Part of a small language model's weights: MLP 512 GELU, an embedding shortcut.
Each number is 500 + 40 x the weight over its row's rms, rounded and kept within 0 to 999. Layers, rows and columns count from 0. Numbers have three digits each. The size before them is the row's rms in percent of the matrix's.

# layer 2 attention key, 160x160, rms 0.0744, rows 54-95, columns 80-159
091:537547500530436463582425514446476490521498528531500450494556538493476493581468502581435483492564476496518500548513495564541513454512496439482449539569482521499476458516549459469522481522556462471416484526540451489535525498496517476523525504
087:512541540450555490511528542474562426501477468465568495465483521546515510456415480512491494477533512532495462483456497450505475447496523456506488455449489495560487576441522528525472525544438587501480506497477539478508468439481434526551494526
086:516501479545397461476503477538579481542480509488432476521562517444447467535516536599477490631479512471523522479547437505507502509508513524472492564494473526470472462516476470565536493532580471478502498459562466506500485517491523566506528417
078:555514550488540441470492483453511437494459410453526500558557534573493498457418446483520494450489491462507484520438543507460489493456535471483507456471538538549523513527473511506533483480492541451493566549451534522524526484552491557503531499
076:549520541511590504457535514513462523464453502443522574531466452519516529476522435415548449447541424497462473471438504474505569466495556439551497438513491461514571553523551501470393493498509536510450546546435518535459548474555447466516437519
091:559490546472481529481495454522434509489523536409477476534477505418450529535510486526429466527473567521501541522494491513564555533508417537436514494487440536455482529529450450478463422499568463418479505511495478543506576508569501526452467440
093:430489477535458583506428487499486574494529569552505499499521480502508497535568504470572470506495551513518506470516509555488479486544466537515488518478560495462474488510573521427513502463497480510453442480534464449524500572463502462462505542
103:485466474551468512462516478559531559493518516508480510468481504495501545469504520477515460482494497498516529514554516530479527487572494478501449569530494537370437472514508561464536499496531430534477459476478514489484473581428552474493536458
097:504488506494490567581462457524420529499580580535450448483471548454525495563557570497490449507527562552492561535537501529559558501505495509514475542498482456478487515494531500497482487460522473484452446490535497505506533515431525480455484431
084:405442452516478499487474458461519552514534558513478506528575549514450450467556543499486511560498510491485490514526487537492436532532415514487562565518564528544478473552492449499542469418542492552498512381565501430485429532466518488517557508
102:510492526499514520561531477581504439467553433473527521504523475516513510438569517498473447447589578481488472485543568485499448468535601400468548523502536527478513467442498544510495498451435394523485469506460492534558493517462546434480501524
105:538558481498472471499432481508531470540533477478508476517426514509544557465510519480501480555536480525497535552477495507514473523496544505465482481610525485511581510456492488442496455507540464484492426482469506523545499456469522510511389558
115:465483537520516568610489546582505503483544464504479503484509539502449419491488490530481424425533495471475483442514540479500459459493530493491554532434534541430454487514518536572534470480447443598503469526509511495526532541532481494472580452
074:492523548476441474571451490558550546492528511442540482484455498495526522470481527493458396461609497501509516496512523508505435447493529548503511465573501452504561464462497528512502479484395459545506493426482499507570513440444495444531443523
101:524503453518555484366475490399457563526533535508517466506547527467494548455472530499501517573456469467534535542446455519575499517450413553541481519563540475538506545456430404505480483534588536411517470474527496463519555509492469500534504540
095:516542465531512498489496490460503473502486399520508553469528526538513512489513417565498581469452531497466443475544519455450483501443554509438505593483547545498435480490545494464500492523487584493443503498541528504528489492472434572497573492
062:583484449521517506451518485411473454486435429474481489518461492492533507485483459575493537525472529481546397509501547462540505542444491469461522451465476501522517512517543413501462472525577483456554490510469533565474499444448464536505485489
103:420493581521483522600498482624505483494524543464463479475511522559452454481501492477481382416506497474484449435523530511490443471518489559529501511483531481501477481477516513538498512467385472533525480528494502490509549538470472480528572472
074:428510463546491544595482484632536485533529539490493490510551493483477440544500518449484419434476473475515508420485476542519420481528518567537512512439545520492473491517495577517514491501445580519503485535518510458480529550536476492503503462
121:511533485491480476455457493445537625548474548529496489520495514450536549557539523537472519569492502455569569542431474466544522512458488528520492487556492508551522531516460465496479458498536495511513488470474468479499580460493562461489425575
071:548487429523496421485565498457505503498485490508537482499476546487488603500495467505516499513526541545472502617538532483460516543447541482488479567580509544502530554454477428542527473466488490539471515533514537509524482418496511578505495481
101:443464498535444565622458506657540502523526529473494505473527547490503469511543516459477422457507546499468490428554538494460455470550519559477499490401500503469527501497496532513483492478428526524531496550503499472470469506499469482505531477
059:574470518524557471530497513474506455532483502499477532471473455489491562493480465478484499488488555483496516591571545500476476484402607397480484547533474539491529532409491521474534476465539425500497451487446515560502427449488580515534445557
181:472481513524435478598501512612531466501577482417528495468486508490503515443532535430475367421525507501466483509517528524529432523519499543515530468497488514487533521405515513516526511479417400515524497536489514497559481525528516447516532481
115:529436493471427494508510457522529546479616476497557592499551473456487505472508557485481469502538470542439511499544499475467506503542505455498491520544473503556471480412497481482506528472504425526493519411510480480501460402504516454601463547
095:439549477463425501469540528462430569466537463491554501462438606519491594512526457502526446511510491547480580513490497502491499448477454510524475531501548511466500501482490469582526455431478457526465439555475492513543536499442454480479521456
103:488483499504528581512510412574481447529534518505488530509574445494554498445471476494496503516459469457498492501496524503495537461562466539550559476455494496591478495516484554476466548506526507498503507461482516461508468494465430502501489590
105:494448398489532509502512507494475509580423496567508496462533501387513502509450482491431559499501491521509487525521520499528487436564520450496476537506487523426581551499577480486538463484554509512517445551518479560530484438513582535519467436
101:544548540421572464551471555462463460484500447558531524466433509470526499528496502523461655456446497495484463500526496466534557540501446484421528515488565497512508474540541475521397512384478564468443510486568487537502518547543474497473526576
101:546540456505447478501540547543453419475511496563499546496507515628482503570493447535481503446503503481553543495526435466477571464544548487494483576493475548458516439529506512540519523530484530588520439513542550534455415480612483501490446472
103:522468463514549563505534467606504398488539492515483518510514430447518429485471538484505546533507498497470516457549502548506520437629519468461489430429443500451521504522535547495497556520578539533536471540472482485481433594512552497476519530
100:442545534480566417446488517505506556531500509474496490483445434483536514554448460569472557517460439434503558509474511484516462451401477490518528535570525503488555460489495478453559466502529493417497452425514510495472591559555518524498510563
104:545497478492523480517510522498563558549523487502532533510515492398529469460496542543502536536552523436509558528507526545465430480491495506427583548468410513474501458484506476463509529472487529522444495515522488486505495511497568510533470531
100:479508461492475519578510498471488486562480505457533418555447475443551463515455503421464526561505485533453492433513555593490527462503426486543471444389406479567514532532461479462502539494570485479545570505495479471505540466461545474567443498
101:537521553461500474444436463464552490530470461593509530496491442521512474471506523529426502489478515419503565488517531553590498509489563506531492498464505453525460452452488529506460527515506459374469462418528537498418494560547464403469491499
111:537533430563501568538418504425535533584480511567602477450501522341507492471467536529515514502575539555492508512506535509480468475458534474501520529429405554492527572494443508526542484535527499424502473550510543510499527495464504467549500493
112:546494535480499519521544508539445469498511531420531440538489455593490474421459497450562429532523500488526583484474469525530556462550468441494521437519485520598514458471438500499512547554584414558526544463531421463506458514523505470513433486
103:514559448543471459458463512493475511532439450515429495532498543523553526503538519493445492466465520475515417483515471485522460527429520580446422511550544554511489502496508569505538479499446555451447451489529543515521545496458541550507467451
104:525473557503475533509509465434443489489568523498478510530518496418475494427440549499525561477549521533441487479536550507513551484547420426513504453449472471564531499507509458480489530443605492512505496497567478477515403491496509426561488434
101:492477465458435554592493548415536519489549490529574550507538522411496453550500495543518503457531505459461482512505491471486489526462539502465529566473435431574414533521473528470472499484500492446455518456472516489426537448505485503508512549
098:562469496461516510504528545503454548490584493429516543560427458449519479517534583554499422532478476608530489512466438505522489494451509533419470436555482471405502551518515487534510506552526519490493424556518519566486558467563507523502477518
103:491472467484417488480548480469502542481527543474479521492499557558481503462490515499558467570501514478471515481463452570507460518498450479521436492580531460524417526490446521497499482521495430551506631424526550463498470521497420509496453467
# layer 2 attention query, 160x160, rms 0.0747, rows 55-95, columns 80-159
086:486443456514512529483529457509479468493539485486496552473472468446444483488512440507472555461441467500466498448581519502490455539448512581501500591471508535503473485451492501528512397529538498467552533508635525497502457576559532513497507474
087:582578533452479520570510537448537506518544541477603464494470522452446484478490551510465477485527451537490516565364458513534541545554497517406502512467480501485471562517541508467508502475506524528442446446463550487564445477490475486551470498
081:467479470532512451442465461489511432452488549500536551549522483578507511522521511576501532531495498512477539442581508466434470544475478541505478531416547478503494423487491553497509470530543523484570555555510426517442475489500528562553480443
080:432414463478499542455485439528423463472483475449413550506538529556493480511540476483513512534486525459507501471618504528476429536427463437548470493563457529539538416498501470552488530524533533482550622543489433537448528494527521491490496451
093:550588464482435483482502463495471501507497529484492488590568538533480478562506573519506521545541511442490526485449475515507503486483450488556563492505479526497453472500468519508613578514536499474541574508417561486487523463477580463459511534
088:517548488479450473581506552564492530525503480503445489469481497443567506531504526523514490498557507479489552549470504524505525484500530502529491458538478487478467531447545507440468547502486444444501494409417501493524485424481482419492491618
104:516448582450483482467521524522452549481485479532457516504492497514543534559512475529494479519532469497497545553493526521533533460444499505532511491513467400450551410529506479526423592451494497489499470481421456531513516430456497416461454500
095:506564489485491554504552511467449550520540516495422432489526505445519475569479521523454475487569474451493574507434466513476557492553517533522551428526453437483514575475458465498473510492545493459492504480412519514535406475497497457406543590
087:555579506510509516539517521511570506586575498488553487454505465468519528463492547480528488470515454518477518530420478573480521568537504517492458460556473523520465588496573530430449455547496485501446431485513543457546502511486471538503469496
118:562560475486453492525426524503470486523565541480518510563516463465513524530514558445497440541521550596569516513454504476492498572466474532533533499505459499533616527488493466494451495511454528492511526482486482459440472390495517510533496555
099:544464546515523526483555398489439510454484509517487422483526489490408511507498408530549540486462433576524541537539527475402535541478496516571491467498510451473475450494461461502507522454540529488581433514493515466471505548466467545522502524
102:479504500459463466570476575511532477542553449443492554537469496441549532514537607503443415511578604449505476512477499488590442520470499510466518486527482472527554554448568492505510535472461486447488524475501455503528481422524555490512478489
093:546535512485529532552441485496439534508526504424521518521552505519453546523498527459519438537497530594602498539506466482477560569430484543549559465503479490511553488519462450532454516541441531546504561545515475499528462414480499530529480533
103:506474516599516568533498423517458533434470552432517533489535476556462458453454452505516496501439378571537544426559511473457531532495470468520563516513487526443497441486454506478451490559437555556518464519575482499486478531414439576548534561
098:448489505513444461493596509504566547509494565573502494496476516504489491485490493502522515423473515465408493486509512492525463448528549423486515547487542502438465510506528592528525455457569445502518425421469570508502508607467488429473487521
088:513498535503561512418521506483504529505474544530552470491458511535598478483469450481515507524436520508497540467482521522494484443475566476420453566526547534466455488524471523473503479592508485523484473555477501528478559586518426478461473553
081:479481520472468457502538474607479464500545454477513473529503494473602520479551557506475513464462542483517486510528560435535413495525496505526441483503493410505499487404519540461516529457499510366450429464536462499560502481534532537573489480
087:506516505458417455561543492533493508467531506481505499522469533451542563469570538470483477442525500486493540593490511438550484501485552486469502562542449452512483491408535545508529499503491460488478429514522368499533444472483578522490511470
083:535540471452500536564423507428485511537504505427554539466516493451496423535483514444445474558529518521570522478505452515467563530473488489517590404505464547520487499473504482484463489454498526480567545530518474468470448391484571496550539474
104:481549541508547487503499493450491502559516510532564454522537458478479501506481455540540498520458424510449547476534443496480499438498522502535500505449538541542484538533558480457529463523520494513548473465434581480508555551461386464479480513
077:455505558512496464502541467532498481489507554508499497491494510462528546529514543560538519441485486507473513535493476441514452470517514449520443551571523463448477471480521553504551448553509494541416404423463499486512463497492508541535460489
111:496446464513568516437521466430475547486431512586521520461537491583483467528471456510545517525475455531522501458484458534481525430497464502474500528491477539462426475601528470527524508530539512558546525518501509526477530537499418508464500501
075:533546542447566412495506484516513476492479527489508426479512505466511537474535443512457572483465529527510440491568473466529496473424467499524439567505549451487504441428503432455502535517514514438432420498491480524530529503544514521576471550
103:441430502535507532429487475482533512544496500488511456525465521449496536513413538513450538424506584472522531456454492468533512538542489545516489545547583491510548514509472484510519453429535525467551444490493557449511401542489471579551504500
109:493554506539487428499508502504483484519495443472455409571554481514457461526454507530507520506472405528490532532507498546470486598452495562541484396532472518536538439550514435469444507465539504474494475462508507467510487459521462486623511535
102:527547413502535505455495520510483502477513505511566474482524496587512497443522556462505477427572490517525511538441519463475518447534458512494442492540551500457473499472506507542507475501524515651508455533484419503593549572488558514437501488
097:580486524486434467514463549437470552576475491564552522508460476486547595508480453579492479510626515490500535519457406486563568461463561493467541552507468482561533566553530491498501473459537398534494479479513481547461480440551458530488485564
097:495540509546471572603451537517510511509520458503495528458527498589440441501520551525499425537556486488509465537441461524539484540571486515437491396476500484485536498553447565508521489468566445513488531520490596518489516504495507453474508474
100:453491447529496487462493500471489531554546506466512463511426573441486528508439531490556567457512510478507498518470496510479516527465550506532530474512473472514525509469516493562513476457577485429582487447464527444540544553444579473548495474
098:498431493559485511485476486496492530541414493532465485567424509507455520544477490463532505515579532506507489524456546540527552481547503502561455531540502482413549536564579483530532514412546434574530551501484429561449470538535519503463417492
104:494412560487449489483462492497587518464499531440480549587447421473447476540567451533507476545533535506571471499446485538493519571554494510442542405484494528490532462513551492505488466424503487443507424588519474507514523463488533525501479498
103:392471406574472534487464475464525491520459557433486501507457496443505535570520497486491503518446458562497505454553491477491515506532520501535548541555553449486508578530451555522529454432592458510522502498511461468444429501515544553487481529
106:472435504491516527467474430496486538493484494435608504558452510474565466479604466518463485560472537493510530492464479467578471502480477471451440534545563528508517473480503464450501549495519504472465512486486471595500557449571513458482522511
101:504480488531482552521576542510506413481540577525466495416479512621535503462456504517503445427519599524522498491426474448526528534555422565467502424478458543490506580490507519502475454534508569486453545527511499517495504505491565498491505516
106:510509516555485516526536506478489510502530568502499473508542519493530549524501482565517474494454462499531527473550475557492513494425473490521514519535505543507453573523505483463484430539529469504441483497481458527512467437472497526511554528
115:460470452561563476383431494494547489502510430479531470528491507493584468447505577472437560524473550474472490539500550535475451465473482442552450460557566520503529487461523437490485560509484565481512535480515509539520576513487494469466524505
103:544585548462529490557498487484479504555530560459553510499477502485460467456499441455488489450524528499567586541487453505540510484458575467526573435453497497552469546509492533560481473521542498455534526546410558490487498474537571430440526526
103:470402476592534546440446571506521493543520444448564501499473555531497525511526488504517434475490536513534586465486477512499506509515453493466483575506579495563487509531446446467490461476473506485508502415504562531498546460511499496528502537
102:507521490558473580513562482533485433476514517507494469480518523504519480483492530537481516508503520497446533466413553495506442493547479523458435572505593484470465505534420506508479496513549501561448527549552523490508440561501506497493459508
100:511572528545529465488479517480489522553480497465452452478518507442526501544449465518471535575544603528452501515412538599535500556491452503530457503498499479569508540512421519469458517500446528471493560565514502445412432459518488496475449472
105:426470477533548451504501524506491452485493459438469462566414467497532455481518442472459497464495477502494553471483595507473455454489538507440527517486562489525463526445476519445499475481496590465525483438489484484496587510470465444498495525
# layer 2 attention value, 160x160, rms 0.073, rows 32-76, columns 80-159
112:496482481462484491503546424538493497478474438515472560586573521522478492523516507456432497478493498442473467536487518442508527612483461460492585537512402497468467469512490492429572563475529479505539528476457574450530464515525513492470477509
104:506444420508496528484571454544492514501482456488480532475557550487537469452526514498428536496523519478496436481505470506454502488516463470491580431555506559562459510543520533451518594480502480482511511533405461493548588494483486546438570471
115:485454461502506490463457362529513502453503483481490457440562546507496493525544445543501502583542560471471462462495480500550445514485469513525551455515496594569473469498442429520488515499460514471484573492489511505470526473519501516455542522
093:497505569571521487471475505506538477532463489520441526563423510491538472538433508420522487480544467500477479519495474503516482514483465452428518466538488408520487564516491545459498484457535517469493533502435469484507534490428490500513494511
097:544507425536515441540498545501495548500471465460505433461506558461486469481496477521509501555567646456486465544532504515422495446488549568550558439540558562550522525498475457583508558475497458459506554485478515489454499487462564490470487568
093:506519557442540511517492491502445550516507514452468427388570511437512550564502524511472469561418516519502494529497457547479487460503556537552494505471468511461532541483512417547475471515513508442498507545520451498477517500520477530487478528
110:487491517463472490533511437475495509368483515499489542409559538484429481501504514542516502488465534480543484465486481561477510521529558514578511461538443597531460552532532534451548484515475467525542522514529562505468465517541444543467551494
094:488510476552526478547433536489542540499518449450499455541560533478463526476486515498483498497430583508494505495508481608512542448435573513535525493531539415469538572467455509531423469504438523517449435403517573465530513519482507501524534479
099:475473524556548506488475459484511534395469498532509506462539584502445445419499452472494492549548606460559446481487464525538474517485497482516556399524554494614448578516471528483461518498475500517521549506536593508470503456500451534473514500
124:481459561495477526484476490490454492498531443500452487412511591509532460435477511540514504502442520486450492527476404486457413483500437543517579498484480565483469541477473517505503484503470507502505571535553484525454494523471501523462511477
086:526496492415400546467464537519476432454471441553483465515507443517565494537492487421506504483465511490448511485479505476452490514494488554476454533419500503480502510507491563477586442540519491519510512597554529542442493503481546505542493476
104:532501533475486469530474544512521435526469470553489540503443525511503510554435576536484561456460415508469526527536483495470538449515526469462404575447490494420531503498562495546434483471537511512491462475489449521512452498470475501578410484
122:510461472440501490483575461529503483479497379504486433437585530481518516540528449511481482516489512496493495529517472400451491505491542490491532441529466572512477479498477524460597496478466455518539537526440509522482534495549517516440527456
105:540560471445463546491501455521486451461505520503537474492453512473502482470451473470512478490442545520515440476491481513363474494465530529457539458471499531523466519493573608493548432487501488594558509554530452510505453460531501532452555504
118:480496522532556431492485566489485552533502527503517571584488443462493547526515468505522495522559475497517527496526562556570532504463490466492493533526488401496545491486501498542513489509512531430500470444499584473522515484552493488496467517
094:511494480513463468501519549492579464513479450450514549428517486493582484450496532484471529456537434517495472491526479465491488437552543492486480423563525550499495507494572553463458561464470527484480489566488470470522549528476439554509550494
099:489455479501496506513505481508553522567495477495508538583560478523462502517437516533495505517505455513466548461503541463581603558489480396482417542471461440509515482465480501476426574489491500521546448474507498452475475492502545513528493567
113:493452482485483511498498472511489539497503477491494491499535490507452533518509591541404517481498560537490564461483500495497538497539492537532520611564473539404504495495496490497600517496524499575458485485422594521508448559573485519539519490
103:485516519506564477489543481484480506503498509482467490554525444435483513515503446508507527545539463424512558469535563455542538511504481475532485486473462476540480481502447446539394513487527517415505500544477468468534496494466563504497528566
111:427494478542552464487443504492495527483516484461510454484549592522502485499513468564487479502533503481549500460523509481559449481453449564568546481590552530617538457484429483478447465485475549471519523435550542449494533538510500511490528558
109:529498425494500488508547395526494511488469477477470481465532458542486466492546495460504504498518578441487432516488495445459419501500513501516602468526524586568448509551465534505535524489475460534531584521460506543449529445512508519476519460
114:469468439525510543492506525528514491442482472475518506454572546507532516498499568496526521499501602486470473442532458534477449392501512529523457499561580566534466465471550543431514489522463532533476485498517520531484531547551444533575571476
111:462515479591527473503462532484502498468499479508494493450506482532536446432503494518493487482510548554464468453491474510574440424486508509523472501539564527552471491489510496553375473500456536477478497416568549520530543480543459525521554491
103:508521441507507482493526498517538484506449504491514589588454430495500489458477504450483498479602532516583496518526454471490542567554496496481578522502462456443493512523548586456583506470525482517517484533490523478537496470519538451530487496
095:459461501541552464488534487530467497483554515438501479534563575463516466435532462491473485552444557520534490468521487520566484498451437514531531414511548488590534478464425478429463577506452571406479473562478445452488552558496488520493571527
090:487439445461568494526518440505481539467510506493523524475544537476407494463554505478511490557545556496499534480540505469557538506505499563589526502540545540545536484498443445494500528501453470589506458488499551505495500549516503538534553501
099:503509570525514539470510427508501496477471588484452411510403479513481420459506420501491538497519481531509478513502447509608405528488506557529541404499542492579510555512501496511426467527508540457480553512500481519478550480493432492479518517
107:498520543522503534451469545492482462582502579533507502519400470526525498476451502506540519500473404544481506520491473478494492490512453473450451555415500489453504488497557522502371475531546514438479497523504335527496490473451492507515444520
097:518417511526484547482579497535481500515485427517483548493525503499563476427506503478483529479554568523467473526515480455508429443526468524555492498490521579504487485518519562432502488473448479492558454514492411479534541521493513481537518463
093:517518474474506517501488485505437462424516521524570497499477481508519519483506488533509492453483455540523516500486460482423478533483508500512505606544488559507477501496533496479507375511497505566506504446580521538488469486509488494508489496
101:510505523492455501498408511487433523468555514505431469481534515481484507548528483510476493527457598488500510529483438555538479511457462560594561494497442486507550529499443478470632454536486488498489495491515547521459490533544489469504539479
103:510463485438512527510542355514438482461520503468521474579509515530488473465558424487523498512495442504540503493433531464487492585500479498478548470463507494580462456511456500458524523504511470557518559511503547512533512443541551477399502546
102:527579511524480531490532553473449558596512493504466562539549546426497528547481532543585521521527548479538397531463486551491509444532449485549484447489498420502552517505513474499520611498503505503443477515466411568546531462457505446463497510
109:503434511425451534540511455489476424473500472517520465521440528510498519461578515512596494518514449549452525550459501557524518482419522487452557527500502479504528511513517547471567483488490451495468574483511505498532485475546490537533467464
087:525489567529545498424444478450537490522500486519612505521497542457462536496466518405557541471491506524555460498518507605459517547479505531438526496494557446509518491511501463470484446514476491545481457570489452481597508481463486489581453584
097:498507444439388405533496512444476452559515510584575552494540592545451487500437533514535542481544492467512515511470441492531539503578508427554560468505521524474501518520511559531525484474506468520470505463496580541520527489506512515434469492
112:455511447449542471519462568476522495423481496584487478444488389523499473494542514487535492432459519475498516488452523438562471515576480516528599529475453595485485586516455561476498456502489483462550472478526582491411523509493505544410530465
093:506480488545541581495507385501538456559502472551529501535537492493400481446424487486555486501520496503530453494485517529488472480563463514598582488387510465475489481501509542477458528473470511534506432574535478474571540490441510487516484456
099:451536502455526470506494515511502512597490546543477494579521452496577484468507560507498557531540545485539516529386533479566505496469407509581578518459474436525550528518411476498434505449478527542446468467460480474540496498484490499513481488
112:510518538524447470503563551505552511460483493481454512413429546549500489571493418548496466487530444484482485517548482479491534513498574431415444472585478480426494459521566540503509506512502489466468517454462570539444505480554485501440524521
094:496540579475535503511518597543490465492485434457495493461533526504538515572460539588519508509488505469513502494545428548484528452480524475488509447522440431410509501500528494463514474499510535549497503520469469510475539497556513511476516472
111:522484446446449523499537564497502512495492530525443494519449462520523517530584449535451484525538469514461556519497504424527525487543522445442516466498516493485527541521535499464504486509520489470486494435446630539456494468583519469444455539
103:515486537546475518444462543449531440504505526492504472502462556503458527573428522457569506491488491468576494484497408597473530502448517552483573486531513480517470488519539548436485394517481467556490499584559512540575499429427467551474479520
093:516444513477495589437510545523470507567534538538488539564495475516514558578567480460541547543474554518551543516437459558532487506516423537537542485474447501438524478506504544496436511514476525495523468511511429519561521490502543493476445553
101:473494427388478494520407411468456486541543533487513471522484450473518514492495511476487515493460517550469553498489519494569535503503545454512472493449547571544525578472522494492523487524522442399516496485555583515500493448548472454538472455
# layer 2 attention output (transposed), 160x160, rms 0.0629, rows 32-76, columns 80-159
111:511518448490551542465526497427509546509463503536524459417479495498554486518529515456442530486540540468524527485609588374558536492447553472513537522580436446492513543472517493401458516500541573480534538467524459433509504524491452452514488457
105:469507536446517475531489471479452527432494491487491493486484478500470445387494551506470480485486547517500456557541513472512526422554529454457534516474442591505481508519542560497503596520521621536477542540504533500487522479503528519505456485
091:497475486509506520524545465562432439540514500577474428523454510471562516554531457482535519511473595406495535537672447478470461495520539502509506432474513507514493527460533488511515527475501493512567511485459444603491498455515469448493503486
098:486479505485410554519443534508501511506509517519472406510550500539465478543521452410473519567476503513495503478469490485512476445491453487488445474472466501582487477456516501485497530509483503472488510485471519532487458477449419496446405505
084:461471498518528449544518438702489471476454458473453477556480501482445499464459514482550519525467483482523429483535476492490519469539512519498524484486521514532524517451491497494494539479441430503526494533498478498525505449506540544548498439
086:488460496532435509491557505604444533533454449481499530538492477425462453514393504524446508480503426516514534478569498443428551420527480530453524455485531591492575495522503577517514530566476524574536565510490425464523511475523482481480468453
090:526499450483538502461499444395446586520455447519487490562528495506530567569481510515494487458459503426513486474577466451481584517488450510509523461555505471522541471439435490531528473577497661498524572478516482583452550530522504398435554534
090:484472541504531454441505519589540450536477511478416586468510457539501538535442552488490504468527525553488449486470567422587540528542427505571500499478494541515515494502514470518431483409522525480460546500469462488479476513476611499527564478
092:496511536465545504506531408518476559466440449532436483507470467469502471501495439527563494493462561519485443488553467503535571507557524512513518381496483515509465497415499530481475452441536560495477594508460468524481538498550572448435507502
108:473519524473420483463539494498473489477465507456472494525557467510462485506434460544441515430473467482490501451493520419479531462493524427506513470548462561545509470498527551524553582496506604496525556471446485552458558448521520474516544531
098:468538524430434568539441517474563426563473526449492521446474527526483459520547485533489459511511482487564606407463445523484426529479496508515480487539577520534490486519514468415532450458457523433476531470526533495460505572510425558483469451
095:512494465598450488473556580441523495559572520522512456488531585541572513544428488421452514449518494504449549485388484506497523502477533490479397499546462496483478542507485502555546532507497543484548459485501576481514464516510456536474451456
104:491507511486508491459491401559487492514469537513514532486557483524510499427449572528433449461475462484521551510449475460532496543489497517443583510554466424520528445457585453437494540487478488505443539511536499520583566472529470566473506499
108:521546521419430431517479507362514534539524508500497483492501502536502506523488582518506458517491502499506541473463465489515449517513520489510544464546503560462450465473500516434511405480484603444486531490550546561541501511512417522480510498
094:485504534553514506539453530605503525460474518491488558542515474486521498466465453509514501560458509493567491447469492543474510444503444529541503484473514479474527511453475464535456477611539396529441423526497439431485487507466599456528495528
099:537469544476483452507520427473488487485474536460500438511481444515472425462478492494485520485460471549470497563441543439539491528504507510496462485491453485524457472500510591549444591518494546475547601545463514521506523492506496570466505545
096:529497496551603462455524471558544498525524454535515579456457518493549528516499470510525539512561471515466508516472535467495524465520517510522492451559486445528586516525447439468501500426555443507496502481519505412563514584522475488573497516
115:493492521518506526499470542426433548540489522500472496467482497458538508535571548556443562430490493499557521442546610422517540460389601512497566542558443450435543454526508546523471457483512587529530484469535477463515498511502559492517520472
102:452470443509566483565537460562521517469501438539491568529489544433444493499481490526545447616527528493453475519539423545471521523567574488432453489495458460511502602517542443535477528519503358560503500562461489423469534503529459471497516473
109:484491452517534411496439464586463432501415496556490488493528554535562493469501483527591554503470483484502525432520466504536506469493460527504483520475419410480501388452542546465468531474532570500499461503456466524550499530485591502489469511
102:395531474420560573562542455432477510530501457548501464385480523447504523538607454511466506510514540392517470472609438490519471542528496521463509453478536570546448524498567524488488503469511538503560574488490457562485511501527449455467481461
090:552481615460481490475493476572432470515477531468516474506521465524529524569545519531560485458498572506478516460579446467579520531441510521517479529481519443506444420493527540493490530506480533454474492455479437555480484484544575501478527501
094:500421542486488478455496503505464447533453533473471530489524513548518549529453467490537455479465499519515571530529487566535453552599414527575443545490475575556483523563468438554550560471513507478502523527438515520407412475526612503485514520
108:454525474560555509539451476489480527469553522593523415475499522455523455489509538444571488547548428534489494431480475512524472437449521467489467552490480511501485575510474473474436438559521527427549459537565563472529438520515524461446440478
090:480494480439527455491463460701477494426429487457540558554487423513534545456519537545578512546463480523494532526564490461502525490557522481499544536466463447537550415497544517527446542488452474534509557498488439477501505495477502438480555542
084:511483496490500530510550438647466508506467437538450459570506499528503466465516485542531609455554527510497486499597534520513527435450457531526586531470531475459564444487478494451496468508458461511497492530554460519490557569515545470504539489
100:514477485416474510482512463546515468460493471518466457505572568541483513551481456511547483584488481515460454514524419552476462525522503508527506403447489536492468517453542541550455450470523488542434540503513448617453576417399427493438474565
085:565517510529431550515520570372517473483536522521560454489469568484483458448489482517489484526515438507519564554417468528456477467515582497442454488507480555476475542552522592576520517517509540504545479477507503470522464529498451483447488547
096:500478553423510511475543484653530487439481538440504457535520503484454455449539538492478477487489570456470543507511557549516536479485469384500482511553502507535471413493559549471491557485489499448450594501415563486476531572518530497514523512
088:524471489489483553465429565339469467549502537508499530486491507493444519547507523508487492470502526447534530493461548440564520506497479535532427528527472599495461497604451495492511468536534570458529518513551521500505417497564513544509539499
089:476450486442467509478483445638417499505493518436503495552533478518493491507527521544526443499422458475472518439603516461476524503421461501516574542501542465502540431478498527436536466572455485529496511446527440514456541486499529479514521515
106:517535449401522487491409467475502466485506472537495541420466480556462469478517522531538490554518518479496489499635524528486476432534472474562503486486492566471508556535488449437496480484539520528471545513561501492446551546464465472578491485
091:517469553521475466447455520561519529525506449540479427511482455488510525464488503433556447541469486482428490433562503530467506507544496470548555518509506503451533472507544497454476443498556577580507421532485543558445524535509550561459485494
089:496469477484516486528552458431510484457577470534469489450512509477399476460593519522499489559517522542467520429531465480478511506435438515507467569534549547479529459522530476516465511489486523542420546462481481439532511517442445492596548506
093:453525459519506446481432533463506501551557552509505522531591495468513506536506503485496543535530501445558448484540494504516469514520405518490489529504530435442559502463505469501513484501541666523462446431467486455476594453481479482551523516
098:520503493409438475512500512436523552485564552620540500520578519541467478450491541576546494459450491518523482477509467510530491525367491502520442550549465503487537503544503496509525482486536501547485506449527536571520475495491508497420557493
092:400464495475557540532480491403427521559521515551461500445512459455549482548503483468480549429480497507572570550431522446549511530533495559538571515465450558508518542532527491508499425380494512470525544422503547490530540555513459438568463515
097:531486486548547557503495469452469591505556506478496446542523548499474523475525427445506572563472526515462464402480504446525525434449442510548527481518486508429521550491501460513489502497526608427489455531492490510536463520506560512514483418
088:493505556482603505513482450452495528571503519531516509495507479465539460494500537528515480529467523546482560520450525515513489459499545602521488510460584507517481506534537482497460462474496432540476437427474454506544572582545457443468426486
092:552542566502435473492518440447553515446526464466472459452512535511490495472484526531565508539476499484456454488500543530482499507524557476468504478521438503453485490560525454482528571539472448500567479484516525454476492489529476512454473539
097:447508465525460448538420573517507467527539511524483451536505518578549500562474548518559505465529486485504502430477507487415487503545532489532506459474459438487525489505477497467475463491455550493474465533574511587542473473467446503508482488
089:500484557429436483517539517385510561466443513535521459405457478520504484494505476430520583485534457584472537525446507501471477533521532570488465496472496500491478517518522488505586532446519414479545501469482568531479464528528497565528423499
100:527520545558475471501535581387595516499499492502443518569464514470522514550476460503500492492463459502555457377527515511498474505490466517504512498520480505506496499546505501520427499558433663445500456526487474575441445471501497550505542553
092:452410524463569459426479499463475408466554475494481510450452490489503521527522471468553535479445441537486511564510498499452508472512425558508502512470514503599542507443496511534464544480459525531534380486489423544500531468459496492519411480
101:505518500426464466483509527494610507504558556481520447434510474546473525445546488463483492460495484471447561521493475457557513502529496448476482485525508504503517555517488507486561507491491435465532436450460511458491515473473423550539437470